config = dict(
    hidden_size=128,
    intermediate_size=512,
    hidden_act='squared_relu',
    norm='rmsnorm',
    qk_norm=True,
    extras=['value residuals'],
    init='normal',
    init_std_up=0.0577,
    optimizer='adamw',
    learning_rate=0.00316,
    warmup_steps=321,
    train_tokens=80840000,
)
Each number is 128 + 24 x the weight over its row's rms, rounded and kept within 0 to 255. Layers, rows and columns count from 0. Numbers have three digits each. The size before them is the row's rms in percent of the matrix's.

# layer 2 MLP up, 512x128, rms 0.218, rows 194-300, columns 64-127
095:105139088144146098131136147137123110153124126130158102110126156143160172132103128157146151144142136108177160106137153133088100086173092139167115138098110152123170136148103128174111145118137170
101:144125103122132111124135125134112138086184141099090187135129120144125126115133105187119125152107127151077115135138164103156107121157156132147121134097117098170092126142103131074134137140107144
090:093151121126115070101189141133101126098114125138154148143139080149115118099151144135118149153138152117092141120130151094120133101143118123160122116113122129103143141142133099164141033121125122
096:118085138153131111095114168208135126123156115099162132177135130141093146128134116112087135135089094135160141119124131136115119141144163124119165119112111103138164155152149151119143089162095155
102:156104099117115126148103085150129123112146125144125129123105107147120125095160129144131127128123099138169119122142111099126138119164172125149159145148158149142133139165145152163122148114085117
103:096086122126128125099155152122124133111141104147139117140169115127159127085083145125079119135147110099170136142137093159095106151099082115113117117132113114112127142091148138107119139137139115
080:137085084135134080139134172118112107080129090089154127130167149110111125139190112118100144123127103087103155119102076119122103141107142170125176145113176124119148126128126113128144158127108128
102:150155127113110104141139161155081151102145128087126123079107119136169105127095105124113126117122087106151133147159117124153145148121159143123135148132082157159182149100120119091081079117161113
102:182145133185122108142153106149134135120136113098125132132150119118095116082135099108144122121124116105077162114102107131171143114172103112132138107089163140152123066162108161145168161132137129
098:116139127077110155138136090138092113118111113165147098194145115116160114126119119143179140191123137112127129135092084101095119160105129113150158143165137176151125093150134106115126155113121150
093:127110121103152132081151126148120138116131139123095093141142120098117141052142100092123137143131143144158118138150089157127113118100091090126158169113091157096146140123109156129132093091092166
107:138147127102090169166148106154135157137131147121155143157166090125169165116094162139137152127162135122107110128166135145106119099101165117143125181091151152130167145167074077133115139112135179
100:155123119144094131086105151082135110105133144163134144113142140147188102116090099122108173152121113129119111107115120107105120135148104104125133194085149088130157106117097154147144160117101099
079:184176140156133107106134142180150129140143105128109176121115113157103121137110122136116131134100127099126147214149130099123099126125115117123096114151143139109103162145119091144137122158110111
089:089135130100144148109145101189121100126131085120110114119147120178126091083149073157086197103138110115103128157107141142177113141140126150131124138123140111084135115108108133098122147126115145
101:157111118135141157131143139139105179106133124109148114135152084106189130121123116119138112160143152109152109128128148122109111100115180145186130160095149096148102117105108152148139105096120134
093:146184125152132120146140136157145141122123139140087130097128148142120123137151107147090146116099079098122120139171148179129111146099146122137127167119171087138127112097107142093149107148123132
128:087094116121125139148155137149111115119138127136161144145104095131111138124184075112153131146116136128123161118146139134123113139130159161140151148150161089162162081133137139118097193120122149
096:096126139172128118135108159149169135135134123134144164111124128097111129121121133112152124146071128151112138140141134129158160110163111107159122145131162130142116109143153185160054126167111182
103:114135150142155099122150131138109089090134095142145119086156120104127153118183115097136144127133092135135107164125160075158134101092162133193191102151155133131141080102125135098112126131149183
105:120112103133111106086116184125130134088124111118095089127113115178119130135142109104123161143142109106124126132143047106103110105143115118145138127131104141123155143116140123139126110103119103
093:142159165102146066141152110112110111070123125158135132122126078131162138126132104114116162134084077122114158102149124091148162131111147138113141131130157150172112147141139111142150151150145162
032:151113129120071095131139118135108135108151112093137147149098103136119135102128082165138150117087088091122142157138129121158109116140144169140151131115140125152144104143130140145128115162093152
102:169156129139104119160106130154077148124141118148137118129096158166177113138133124116095175132134141098090132138150141090116109105118151119128141141104120151089137122114075128095085150161108170
097:156068151124116121127166123135150121139129145104092104142156116113105141130103146112126155141128121092149149126180091127129082117109114084122130167079121137084139067101099177149152097143134122
086:131135114091111089096128108160126152111105129093112114105114153146153096101192093133133149177100107110136124149120100127117113127152123124171134156120136109136154091100118161129108132141115130
096:108111118139103098166124131118142135121162061123151098142116116157117174141120138100125124125141139110112148132173118141133128103164107099132130147132134133108182144152147147095143138123091139
096:090144151127136088158136125151122115115149148154165087140141138135132122094148101144093142121123107142162147137118108153168139157143088090155146118113183142128174130142162146130111112109154141
096:106116176073121139111186136115127134125147146132092145119122133151174136136162075116128131115124138087158124136140132110175122131146100109158144165131127122128138152099179146130113122106152144
097:143096140150144101123126152158101132151167097123103174127140076134151136117121123166148183123119138143094119099089137110140123110128122110123126105095135115105154149124115117125125132160119146
092:106124091150122119137164154118148132074165117155174096132107130136104126104116122140134119123118154142109114116102106126135141184116111085137179130118169117102130156221127145158147138115100159
106:138136109137139071129159110110133175130135098095110142104152129127117098134119140122094141181147115134117138111192112134125078143162155107122150149065092117135120104119118163150116140128143111
105:135162136109096123146129116127100137118125143137108124092124113137175114144107139163133158166136130125122140173100163101123098089140111141113187128122135115139139109134072094095147137085148117
086:170139093117136109081118071134131115125141128138138098118131125102133148099087139093125096128115138110185152155122114142111144088099084125124123154112163187145106119129095092128110143175152142
097:139104113123158140161135131146114133115117141107098176142113121120162149083176148160111158112160099089135167119157110099099065128149166148116186126104117116136118121107145120121156138147157114
094:121151103109096105137181096134123143136101105074108171145144120156168061135130111145159142137141144087127114180157166115128104083127160124115121125102141128106156155126155129123070144112129124
110:113154121111117122118143179128096122075123104095108107110130154164122144120144096089120114152145085114095152165169127122135085133189153132133150172124114117125153150132169125150140127160134137
086:127118130120144120139141172175123144110118110094137082124099135136154123155095113164127141138101124099131127117137133112105142149119121121143115175147113131142180144116127095106139132119126117
091:143089078141132103153140174118149131123124114093126121127113127128101150149126120136149124125143125130105124099104151136152131133152197147123109149125173111139153143142100143172152157154116118
106:122099163143110141076156150140124110095116092148160090111127133132110162114124143106139129149151098114109136131142125126170090150154126117158145169087132122120165155136138157108090100143103151
105:137147153092147081096152125117100110115153118120108091083110127097150145121112116102148128121108149140117142170125131179128143097106167139178124147116113120148116095160140120125091112167124149
095:147121130114032114134123103123147148117151109110100084123140103118112150096113100114149118123103118109130126126107184117158119094134095135134134134094168140113141161122146120140159107135149139
097:128108168155127070162148133118107134119129129128146113175103160150102126129139145133086153132081064153133123133141110128104161110122158132132121136145145140106124128158088117142110141123137150
096:157125109135131084111102131135153153136127087105144116159087144152150106062147147172090147149110074107090152127124103108102133122140178148171146112118098155140138132123137137154155127154109123
095:138101101135087141100154132113161153103128082080140117147128094134120127139082157103101135145171099143166168127145104164145102114126131108118132185096101115145111146192098116121128167126139132
091:114104133126103143105134149178153149124150102136119109108110107175145124126133132151172124119143104103085110115155126175157136161128107140148158162141088091128165139157165092145105133127105125
102:114126103129121146135136109125127116126135134145110152106161085126165133109155115132110159116103121137163130176154134110158126108112109128167142122108146146153103169148126081152069142170143136
095:146134085094159121093119155148116112111142132116147169147107146134121140128147088155117188140156096078169133139128081149130162132128135142115129105149104162121154136108141155124123126134108131
107:111119142151077104115184103127105127100144078115167129138137125126119139115134127125135156174116136097103118117110131114128106117175121126136140168089097122119117093117126143083105147117143155
104:127091161129155125119124158112118084126134111162107138109073123183156126117128158120108159139089079162134109136144117133152146156151101127134129098122128156104149131142132107134096109122134176
093:114135116119146128116116118127142132113114115118145125118113136143116143092136143097115186134101131064136134130131120096101118136151115119121137106108162097164143113151116115111119104160124135
093:119106107106123107157112115137108115103138066145098168131164124159137155124090116118128152169120140054151120107150076120131118146104153131113162116140149109134119125139111125098146151140129116
104:090140129136156138126182075094099115143170139120159133121120098176174177128142139158179125145106121120135129168194110121130139143128119152166134126147151130108120113141119128105094115157116139
117:089157173129120088126104101164134143136158120121104133157137128135163138121166098120122121202132142143109148148124148112113112119124163131174130142127138117146124094119101126133134123097097130
116:180153177144109092142118145175131174110126116114123127164088144159146121098158137195125145118110103094121136138092137121113118120164113109139140147100132123129177139125142122117130119110087112
101:116140111140132072135127095153097130113125093145117121167106131157151153097127140150100164133097082149079156142176132116166148139121102131133129112093100104150145109165120129108102161188119141
107:134127153154143115161163124138103098087133133113150120128111105088147131077084126180107121112094106156134135109177086105127132070139098147144114107100126117153118122120135120143092135141129102
074:170105165095125082114159100149141110062155074110109087134096142114137091121144128085153126124093114122112118137192146152130103126135094120114148157091111090109160131105152149143140105129088130
101:135150150127152102123113172166105118145113094141128142133082135136154174118115094182148179151117145094118174125099132123119110088170131171156131118077139099132148114111086163151132166115107164
100:116137117140126075143147131118147171151149147121089192142123099118143158138135117136163137135095122152137133175129122103099142164138131114146139165111124126144145130156116125159108083145109115
122:116149117125141096083155151134090124118127111108148166102141125134149099133116138080100129147142105128164152125120129107150116169151115094153134108110130122129132131124123152117157141122108202
095:142109135170143153180122150089153142115153117120127169086145135115122105099102121154148136131075102141106144100136106132149134142160091152131144177091125176109127143196136121132119129116136125
095:154113112161098129130113172172117170116162085125142095106147143150103104103154121136149127134117099074133112120143077144121120083123098142123137153106101153137103143111096134174130103147129132
103:132115126082105155124120150132120157089133135060163128138115098110135134138103155114145133122133152144134125167130121131104095166147135105138169111103155149141144111110103124148099129156117153
123:153146112086106139153149122107087122087108141140145166113105115124176173119147120133159158152104108161132133145152104100129143089164120133104143147102145161161134155141124105145109157108099153
104:108166150102126106142124141132105143128122110166127120143106119126125139119120134110138125117104139145094130178119126160152154121132141131154179123091152112102144087156123117172107127136147137
113:155095133137133107123125131156146132123150140134146105105109109123107147121071079179094142143125130117111163116105153164188143135128170115132166114114137136061150096091127125122110125084094131
096:165160139137143159124141150175078126093119141122107145133105093156165150129150078123161180138128102165110149154155166157147130150116096139147120129133112173131153142115133145121106142153119134
105:154142120153097140123167125142111102125124120106183188148111107124109132107080099119152133137111139155103089154107116122180152122114162117142132118131111174165169119140141147124144157118142182
105:140144169076121111093099148142082123131169109093117076086064122133172119140137145109096117154092122161123157146151120155123122092128099150130133162115128189151122075157146144102112168164135130
089:129146116118102093155139145136141096140173128121118131133109158160102113120106109167061167124154096147096117107125138124108156140127119100132160139145156158088134141123118143155153106133102145
103:146110145147087091138148095123143148092134123142150090164132086114118119114117168122103135130170149146125153119161115152179129108159151095105106123085137116155141082156133131145125132134126157
097:112147150116118106123150099111150101145155146131165122110117124138114149110122157101124132148172122098076120190117113170128065155171121138167146174135110085113109120156143120107072153108125145
092:145085135090123130142132142149114112126136126127122184178117160168124119145112084115135104127099131122123169127107104136109138108148150135124167116158149136133168132164120109212130178124115160
101:135130190146099095151123127091106134108135128113103079152109075120143106129130114118133118179149133142103181113146125154161131154133100117146120113088135125129112100174136127127095161098109152
099:134144158111124099130132095138136139074136117115143147119146135106132112118179132135100094185144132098126140135146086133142160113185161112148135105094100117137114116176153105130128147129159181
097:156115110149112113117131153139121116147111097136105119123084113125119147124110122132095109114166118090132143131140110157184134127130137118135152151109139156111093150157177116154092148194132110
094:150122130121150101128105123096143095108134069126124113139098100136123093101102135145128157120126079125147136141128154095117122101124120168171108181162124146152184120149113130082147156142121103
101:151086101114132142148137147148117126116112132114106115151140160107122123095153130183105133138117127120191139118134112114108133134121132188144190136087124081135147135158141141128101111141096134
102:109151129127150149138104146167148156112121113108119178156137066120149154099133110140131123147139115138146180174143101133152127139143149117118165089098142141109159126113113121149143139129153125
088:114139165132121126125140124195128105119119081164116119156158128149133145090126111115116141132145139144121136126177116172116126086144108114118157141160162137154118145168145155125153166127140175
103:167177084145125140133123128133136126122152135070107158171135114154104082099081141100118141120126113099134123117134150154099128157155114134141171130138113119164143113192125120105100132170084134
110:115157166132099064142109129133119103129120130113105140153150131135128112107123098159116121172129084144120128185118133124175129093165167138105145201131155118099120112153102163138111125101147136
106:099089184146080141093141155152108123101114140144152146109121086122138159099144119139134134178148082130130186158157144151142107092126102128138149111117161094131178176118099135118136139089137172
111:129142161159129107124137143171121115151122142131114140188136116142155161104142114157133096131133107135182159144123106140151135152132167138148159135140158149117163125093119128160119140125101133
102:115140158155106120152181089091144105118119123129126082127148109096099157104144131123135126158131131163122147129146094117152149108161129106161177137101171182106085112158135145089098108135099109
105:146131134128047078112101132144125126076120095148122142129099126123147110133102110137113158140079117136097131116111145156168141112168112175153118129131110162117144115137124102159114150142092155
105:191086141087117086128115150166057108140118128158130097140127098131172137125155139145112122117061126091128121125141095134119128106152137114179127134146110154143109133114155131137077147140149126
093:137078085166151110132125100189128185143162134084131123121137148168103125119142153151144125150119096085145128117140129125077113125098159197109128152095110121115150141132091128095164103120095123
086:170152146115106106139124103116134126117109096134118142099142135139089090135126127155094179146158116102107145123119078156114161129172131109114144149128150145106133128146143123179119151159103114
102:096132145101080130137136130121155129134169082100146137134101140124094144124146153091140112143153110135111150146158137172180114124188113102101163119091106173128134066099130151143150098108131145
083:166089109071128112090106144094124110121128071168138092158155095125116141093100137143115140177129136110106119157115139164131151116111156098120136128126112130116141115115135105075159175100104122
112:118135143093104132148116107130132100085119118096142166111163137149116094100103111130127144119082151085122154133141112113143094133156107116131195115115123120137135124159109121148101107139153140
096:093124146120118113151169140098130105127202113108159136127169098130119149092117107148145125182150098107107131112147106139108137116149102104128128114112099116120130137141124129064135101145053132
116:132127132176125142103108120139095148103168146121154149111165143118122098135116109091152132134092127081162135179122136144149088150136125094136131136127099153126112154107134106088092134168102143
091:140127136118135113121135142143113120120134093143112149125116061106110099099137084100112110146115145131099157127182139147119117105108101115144144136149145122113128152163121140149129159156078154
092:141115164088140101127140145150104155140137137078127086097137106133112124091158123105110148135092096152142136099152118139092155101125122127107127168104107137159111155145112137153138126140140158
105:167143134126123148100122166167123175131139112148121133110117145112164121116125112149134141145090095090139148136125146142158113166152160107123132115130148156138152109112084151176129102110134143
103:110103144123100140144187106110084092146127118129125168141134103138148162083125150109141169160110107156113118147130116139142103096126146178119195130150109153117163138159121120097147158113094142
094:133161090096117094117118165138133158111128098100122207094123125146120127097109155137118121143087132124123139128149103099149104147200081157100130157124121123173104104156110191163111121158100139
113:120153111105122131143141142137125149147155137088187155123128117086144141118176126128097181143109142127140115126156107144109126131145152125107183120110153158106152136148106090129135115124141148
094:141117108110096123147111177116134120137116078113105134146088114120136138127120103168156136127142139078106116111125154149106116134101132116123130162109130119131170163089077094105116117086086116
112:151145142131130106089135116089095131146135120169133176109126105125138129128115092180158171122145122121128161170184147185147069090136121132150141135125133106112137105130106151130109090172136167
097:165109134116101111141091154164152150117138141091131160127108115126138163149094114105134120134131135104174114155084160158133141175124115116112135139142149138112154146124146116155109127156091139
096:147175171143109105141139123153127137132118137110109148150149092150108121112103104187120116149180130089130106157116109133123156124111162139138115129159137175089116142086149136142152153106119142
101:105126097141110125097087088114119149098111072135133135138167102115106116110131122119116133129158108144171123102122147112146086160144116121145161116126133135109106125133121182131147137161149140
090:107093146122144103106165138116113147130132059091138121157148119132109135112087118132151123145162154120107127126145076157096084145115138100119164131092108154130137120150085131156144106122080125
# layer 2 MLP down (transposed), 512x128, rms 0.205, rows 194-300, columns 64-127
099:094139123128101119158141145140104156120125095084184107142146155098140115163136159118118115130133132136135169094121107145110116141142131152133115104148086139092114176111135112109139155102184151
098:101118125113104146148182131121130157106111128165108136167178134132120108165129129148160149165125157134104087136142141123067113118144107102109144131085151129119108139129121135135161127097105130
097:080173108155105088130133129137152125147157127133110162148142105140074120199176153142103077132101120084126128144113158135133117119084179132121109126112141122112138123108136135131127142131142121
097:124102116153143090106131115166152144185125125140118138147143115161066110149122127091133120120108145150129134149145120126136126135103142124114124106139158120103155152125130161148148090103115139
096:103118101135165178077126113164156120131139100155084151146147154130121100156117166084114120093156130129153121107105102124094163115133107102100118136137138106132119145144137134189132146118115121
103:060104144092098075113155143138131126114163116064107113178169162142134105114127158128124137157134136113136128142146089072174148102126113175144092162150138140136165163129119135148130142108176109
087:095149159075143119122122138061110129120157120142151132094161112111141146104098127151141130156137131130098115143145131148154100145139125126137147110103140142111134130156152125125121108144129123
102:145108137125125172116138117131100127158144121145145159146137120118123129151113120164120136059091143176118136136168144125157158118108098100168098110142143116120131141132117110139142117118168124
107:137091144148129119119149132137159085105136097133108153137139149125107147153120109101123102124126132109124167100077152107119133133135117073112136117149159136129108148113151187116139133085137155
100:119130143078119174126134089112109128124092106127133103119098124152134115109142121144128108110098135116136095143145122099159101112154135089159111140132118183159115143134144158118174127138137157
095:122091134120085128130098182116067149177133135141106124118160093123163123172114116125105115133153132142102122129083098120157125142132088120122078132128077117121115135116096098137173173107112155
105:120143139147187142098116144105095143130094132127152129128121107164121142065119144121167142148157152167116129173175093096110167170119119172163079087130127167124106154149118117130125109127150118
095:134149133179107163083145158125128137099123140129121122092141141137144138127130109115093141126153117126109089096077122138099120093146173126104114168119053122119105129084128142120104153133139111
093:162155088146130134121127150143201115111160135127129131110147135137090129126130111086138128095097167126179127138131137135139145122109096145097079108116130090120123156127142142117143134141155072
096:163131106086138242134140118139140169183111132127130117174157142111091118094119154148131123111142114119130102112115108112113134110125124113126121099180131122118100130115115112078130123133139146
100:148118107134138104118205132155126137143102169162138095156140123100149127120143147132157157155147090163132133174129096174105136107146127104147141118144088122112096133168096070157097062135156121
092:123117154094168157142112129083133139105120177119155141102148129134109129080134139149114127138126086101107058114121112123101145098102101096163125125131140122158098147147090135127147130167130138
109:101128155081152096156115138178101099115100162152125116146160162157154068083158086135148107122146103107084125100133121149152146165168176114123100091100152127099117164132167121171137119143121122
097:092127130165142153107129178087149079155103129108155099086145135102099159113152111066139146094117165149147089142127126122112134144109143107142110072118119123151099127158127129156135103140121112
102:113156110118109130108120091164132158153090130104110138128112107129100111110102160144101147158170114141148076148126119112124138140154133150089137067163142122086135155149093109145142178110141178
105:127151134143090124140090174130144101126147138136128146128130120120111127158125133163128100153110146123120096130116108178160106144133109133133098074162111154095120152118162088145150117139130066
097:139115118147112138170115135102159090118101152146115149124127091093118133111099112136146108106113117101085135082161105131098148093123130133130133129126134122128128139109074139134164166145173139
033:138081088171140108119122170124183082147138141079143160160099119151106120131111098145141102107111118114135145139133131131069136114139091132134096106124138113118098138128131146151137128118162114
096:115136077174168109133150153147118114126125113100122121112095087101131087150132143158105167092105126140112126069169127091124128148131085099117121110120159120080142129110084138125099104155083142
100:124174088068125113079130108168167119102132094094078119148105143121142115142117163131120135118132144124126116127127166101128150123143125151115153168137074092081135164119158138102125114091155090
095:121116081120148115118123142159155100099111132077101144123133142074120061117139143113096130168148131127125108131143150099083128147100136092130112125130123101119108132118095162141142122133160088
100:134138137104124159166115154205115071130133123099123135146122127131111103160124081141145119143108143094123123110146105099129171126146135152081092104105152153092154141108143131101119132117146114
098:097143118164137154152123171139152122137168111117140143090071151138113140113131122114093149155148114139123129080111110175132094125149110150132103141112118147140094147132132163097094129157124115
096:076141102129131118138137164101110172134159135110124136109141120131119139166112149090120103130135134120112127151147148162103146176136143114118100191200125134134161145159125134096118126150132123
100:120129107156153134181125130175094116111109136135120123147129112118131059114148166118130126122147114107156116118155097131166103149133141165106088144169173113152124143127155074121130121086149130
091:118101096124145133114142161131140159157139158152112136107139172144124111114120105147121140147103086136092108147116107150105127091148113135113088126109128127122113140112117194130101126151109126
108:131152111080171125068149110132147125132108115156099131105159125149151080119103140170135171139182113138104115085126111140083150107136140142111104100092085127137139167073157166128097144149137087
111:102140171090116107135164162144128110134105198084095147091107139153152144158124130161121102160142186128113132089122172104122113116118136130100176107124126148118134110121199151155177117109138104
093:158141144101109128126111131112121098150104101110116142164131123104152105132134160154144133141141157129145108178197115123088134122118134182111184115158122136150102153137115102116163124154150138
100:136126089113165103127132116174117112126080148130126146129093087127123105144161128115114153090084109143141137105127142135101147133099130115168160082128133088174107190087170126087142158139181102
096:109125165099127126123167115121119129138119138143096072140162105125141135168092103105126130116143162115102140103091149142149125112091139120147097108106132133138122150156123075135121137133126099
115:121148128091150137165133158110160127132115161088124117100152129093140103104133142135128122175171094091162123186168130127133101150127132114129143114109165106120109129156117182158101136151141160
092:082180141101117122121103117119112141109130100110129146122129146145097166165129132136096111126173154131177124135116116122113130155085136150094094135108090146133134131102111085127153147121156141
096:117091078144140122100152119063141123108113150105187090072153121136154090127138156111140116122140096125151132133129137123136128092141100127117128139126136117103091126148160108098105105150118135
105:134147110087105162163121128154158132145125092120131153175159100124111154088118097149086143128124104169119133143128120168143106135145107160153111154127089112149130164145139055104160152148124124
102:100118156142116116152106140101103117105134153113122114101150114096081094141130132133149119104142104140149127149129127120169100148127136204116147137160148125113091160134105158168165110139114119
096:111126131117190087102106135116188118100104140145122135145144132099099134121164136119136121088091123134126125113125105156195165100142135109137163111139144116158101116108110083140131117152114152
101:063136163131149148157153135133102153172135161124165120144162114139128116154156146111123139154102144153127111125097073134109112155125121137100110145124149118145107126118130064104108162114069094
097:193174099171134142087132154153177112134104146114122176126118141111157105130161124172127131105155124115148135087106109112092184135132134187137080125126123130164114156137137104152138153142159119
099:143140119116140112094111115113114113108126114131123143098144093138114102103136100171165141118164126154127105110137112094183162159111147164140107098133126158123124124147106138118114151089109119
092:080132114073136113110091098123191146107162111091127122146145139123105154156099135123113113157102134117133102129085115151133116151109122146175136133147154107114156142125172104155147133109126126
105:128202136147105098156103114133119155129123152080122117140148112072092133149177139133123151121114167084132159114117166143141118127148140122128153142165114105113109089141125111136096099118133123
099:124153114121113115129113169125156138111134105120116078143147123112139075103170116155093102148117110171100135161141124129118126165123121121152118075123153120113174165122125160122106140145165139
106:090109139114099138136105147093124127116134141134141101110148163119124107140154157107183115127166130126093073146124126106113161152135156130150131159122128108128125120134117128113139099081138185
103:128095155109147121144187166137117106136077103123126125124119142120116114106114166094139153107096141144087070130131110127111122110137130119086148115150116131114150129150130127124153107110149156
096:114116125100129150096111170138129125147129136139142078157165128130126079117158182110103172173107170128107055126132162119163152140138132132141084135125118128128121143176142112139127135149161117
100:123116162135125134116124149125122160128180121070067181102122151140122124135114126153129134146104143141125145140172143131127127131123100142121079135153092095151128115106166080101117112155121061
099:130137153109184134126155158116152142070130175114131135154136144159154138089131151146140153114139149132092082125126109115094161123129137150158100131179155138150111092114092131126106149132106168
108:131103103096153133103093132102144100168105146146066152118172117107167139132148133139130144132124134123149074134139128131144139136096156093145136174121144126119168106113126180118127092084122160
108:143137165155110122081132199142158129129098133115096120166086171115088118114135143126126111150142164142136144150117134085114115114127149166119092172155146103176175138138112082110123124134153097
102:175090114088165110132152106147104090113115118136125139153127157124112153110123159155149154120107116120110149150127135154118127102120110110137134139088136170133137115140167131129148155139118148
104:104112122094130111117106122160116126125075169127119153126135121096138130135148169163115096148126071121148101153134110134086138136127112124129117120155153140103125130146138129134125139136111108
078:114150145145136102105116112162112158148104160156110127131137143123138113104088150090124067142177109198115156118126113109110097198129093116143150136093096136129154153149154143166115133121126156
102:072148111124126060143138134156159134146095110136141148132120132114139132156115135146124145136139172098126154099102151129133131103153089141107112091104101121140139146124110121162114139054151130
103:134136147147119148155103137145139130125098081130152140079145124090116092120122110136112142121136095104135094075143116169118145149142113108128113138125110149091137105135088140107075169145079128
110:127105111099144159131156147124109078108087157106112136126166170114085112125142128133135128091137092089143151127154134168149086127157134119095096113136071122121110179129162164137130144132119165
098:127140152154159117135099093114126134092139136078127164096171178106145094123109102120147133121112114096116092117107131135058092118111136073118131152124115147124135116116177157109131110119163093
098:151126124063133119127135132120126118150161150131112136099165144097157134152091144119095108124136109107124117062108122139129101148083118113106087155152111150091118158179126143112137116086086107
102:114109123149178124104150145163135115138136165089099145143121073081056134126155155099127147118088132153099117146116117103088127123087119117106124100110131118172135125143151106121131093165099115
101:116135110164101158119123171145120120125081174124084132142152129105176146116125105115115132133116156121162142145154124133106143084160106101103137137114148158148083169080147128107167166138137129
104:128165149162128130127117085114080083171112186133136173125134128133115124114127151164093092071084136163133102129131104116151150126122153129087114121110127113124128110158114136116112147146140117
097:121128135159202099124156114159156132099143143106108116112128111092085105162151127104142148164160157138133144141126150150129125113115109166121128061129110114124124141100113112152146133096085101
098:072124116166183141132132141184108133114087159073114144110138138096151114149104124098165143122101083178133117124123154104136127124115086143081124133141110163150131127142153116086134121154124068
102:169128116093120119135147112142105090121120144084156149155148138078115149147105202084139102115133118140081123099137141165136115180163108130148134107141126146166140134126119119107164125097130153
104:139121127173114128122097118088084127136134101112075111103139142079157153150105153133078128102082182143151120102109119138120116161084140127135162133112131147129140117155142116141151095130120121
093:126134148133128145146095149090143119159145148146144116089131179150117152153164134112091114140106155159117116164144152190108148138140119104121100125112112150127133158149137132122135119145135098
103:120146092164134150091105103136169063102114133162131140139098092124118111122165153124156131084129151117106150100140136100127160106117148165108099140108098129170110136172105157085104097159116122
102:160114072135135142080178145148128115132122126154117133141132099163083130123089104108176119081143085119121095105112159139132110122125121156101129079144137148113109158136141103112121110102120119
096:131105151076183145124103126149118145108120124115129116170137147138129147159114152118151118122125134108151131164123128144115080093148112058103168115121113129151125156153142123109126132094150143
101:140118148124103109109147129138130122126118131134130128101098123152116117135099119078092148099085152168147136109121136137098131131125122153134143138061101097139127107129114100129152140108117132
101:146155140133179108068125141167120142145126182125119101112088154115134134163120162100095139135166173151126100061123116094129127135139123155138114142137077101154124121106173135120102136095138171
098:145129077142117120126142164104132085135145128109120108108089131111139116153164146139130109141161133163103127133125131133142112112150120115109132103125105156121100167113131081164120092155132118
094:182136082093128112103116167128167180126131107122132117107134147109073129123095129157129133110107121125117132119140090133126163154093119152156140153118148106078145171132143165123140100123140079
098:113112135138151146164056072187117073128126127147101139144099117081134087135185081134145178148159139098100139111119091151144114113137104104150125115130109135146154108139153109104098099144145160
104:163161127098120133148115110116151176107157145135099094134173114169145122161106132106133136153136101143119141139145120120100129108135121123129100112118125085171144141095130086108137148162143136
092:125132105157113115113091154118183089120077128115101127121142174163113127117131166101146117125143150109144118146108131143166091104134150188109095131132123171165119128132108137112151147117160116
101:140155134156099146122120102162112141102118153133121179153188138152082092137132174119142124132101138107134108108113107146106126108159150141136176149161105131147119133151139134101164137129130115
102:134179091107102127123102163143171089146142164141117132096143132096170131156133095164137151147140142137122097142125136108128147119123104107096163162129165127118119169087137149125164127109109102
104:111114119169110107113146140131150128135137127099166102156138134124094100108133136130150104097106133103141077117099111134110136087099110142092111182146181102179138110084108123124135096109168119
107:109126174113161139117165108183126127161172170099188146121128164144089124087145126126098129109076113173073094106124129127112132116140144090164098116150152110089132144197114149111094139096109113
103:131122124103138087150097134155115122138110123167178115113141141113136141138117154121116104145134130140101112112147119108124134146182117102148108157086103149098170171151145125130093168118117133
097:111127086136122086113118148111156082138125142122149109125120143115162087153155139128142144127145126135111138145125143141108103152155118190138079105101090159121127128139158118092145119156104185
099:145136107102141133116124145120118168122086134175160131112138139131155122101127155122094143132112135112089123109153124118146142096170109134181129075130136153085127147098117112116143127137150105
095:113149125158117098120145105109122143118145115080111150095162171127107089122103160141099098135160113146051093136130154144116096133118147145098099085122126138096117121171143103099133147147128140
092:109104116160089159106109134101149109100147151135085125140121139168127141163127134104170155144119107132173128122130143126106091157133112055093097116179105156140128133132179158114086129107140096
101:090143165141113141095100139146165144120082097104111108137136116113116117117143144086141117121111135065136141095138108126160153121100141104100174187185133092130118142104117114076150138141158152
082:157131127115070128131145108089195152133102110120122122146135165161124132098118119155116130154095124160084131132119116174087131155131154129137171091161125131116113111119095125127128106136098091
116:172100147134114131135128135082117103134131126107094133144102162122112105113117150088098129111124167102097173094098112156160101101139134098102118139129156130158107152152128130099116128127174147
095:133126129098149150133147156121090134121125129123145139142133135099113065146134140131172099152146151110111178104136136148107130109113110109109127108122127124102118133121106150130115113142121150
113:095110153134140113095133120097137147165115145117107106137157127145077151109162102078126131170177144145123120161135169083119180116066115183162120115117147112108139118153115162093110163143087142
096:134120144131116079119110136110151149125079145118109073107112146190120153137100135116110103080089119139153084160119135117143146163138131200100131111124159155096140118121134156141106184149149146
096:127097147101178148104128160120146115103116108164130167121130102152172167130114136106111154145118125120098070149140128087141147134138171160135135170170065106100087098152146107117122156148098103
101:138138103132125133109140117153141094106113127135111133078137140105120093120172135081118124141104146099148127160124151135128174132092130135139136103112138168163157104089099184137155117089154111
101:094131155085111161148139112124075125125088140140134125120175125143146108110132143114128134164129106125130078100125152155172129130145091137122130117149115167167113124160172178132147177079117140
097:067119164082158116133129111159147107086094166120124124104171115095127146123133121111111121143116140117116136124138156130125173162140134112148110113164100136112112143130149157126107159093123152
109:111068142129159158117110160151132117154096099146108158144103129101130165144111083155109167153137153148128172167112126131135164118136102112166138115147165106139141095141158136162109116120105197
096:083143124124110093129152132074125161123110139108081162121165198107130098151120166165092108146143091118137113151114099171121127147132134084135106170109115108140151156163099092127142120149147093
108:164113137104121133125200108137117147171133131155104115146095137080108156140124129139121163124135091147147121162142119153115151128117108169141128129153187120134123112184105118105152061151129147
103:134114141102134113116085140115100138132128163107147126107158141089074144117163156131156123163122152106135139108156152140126162144092101105138126138115122130159139117126133100159134127129098104
096:164154105132152144137116108152165142167136126150109109122142109134090160152127155108098126161077158176139094145130129151134127129139125126083115156116131097090147151098128111080115132118150121
100:151133113143150142101127133138157106083126138133156092098095172132128137134164124138129160126133108121122152107151092108162140149124108129143139127162133121110135125113134108094112100070105133
089:143164119128136152142104146139129154127123139129129114141121167121173121144171138141123108149120120180128136116089133144100158093176132127102133097119148182138133154121110137114131107108142111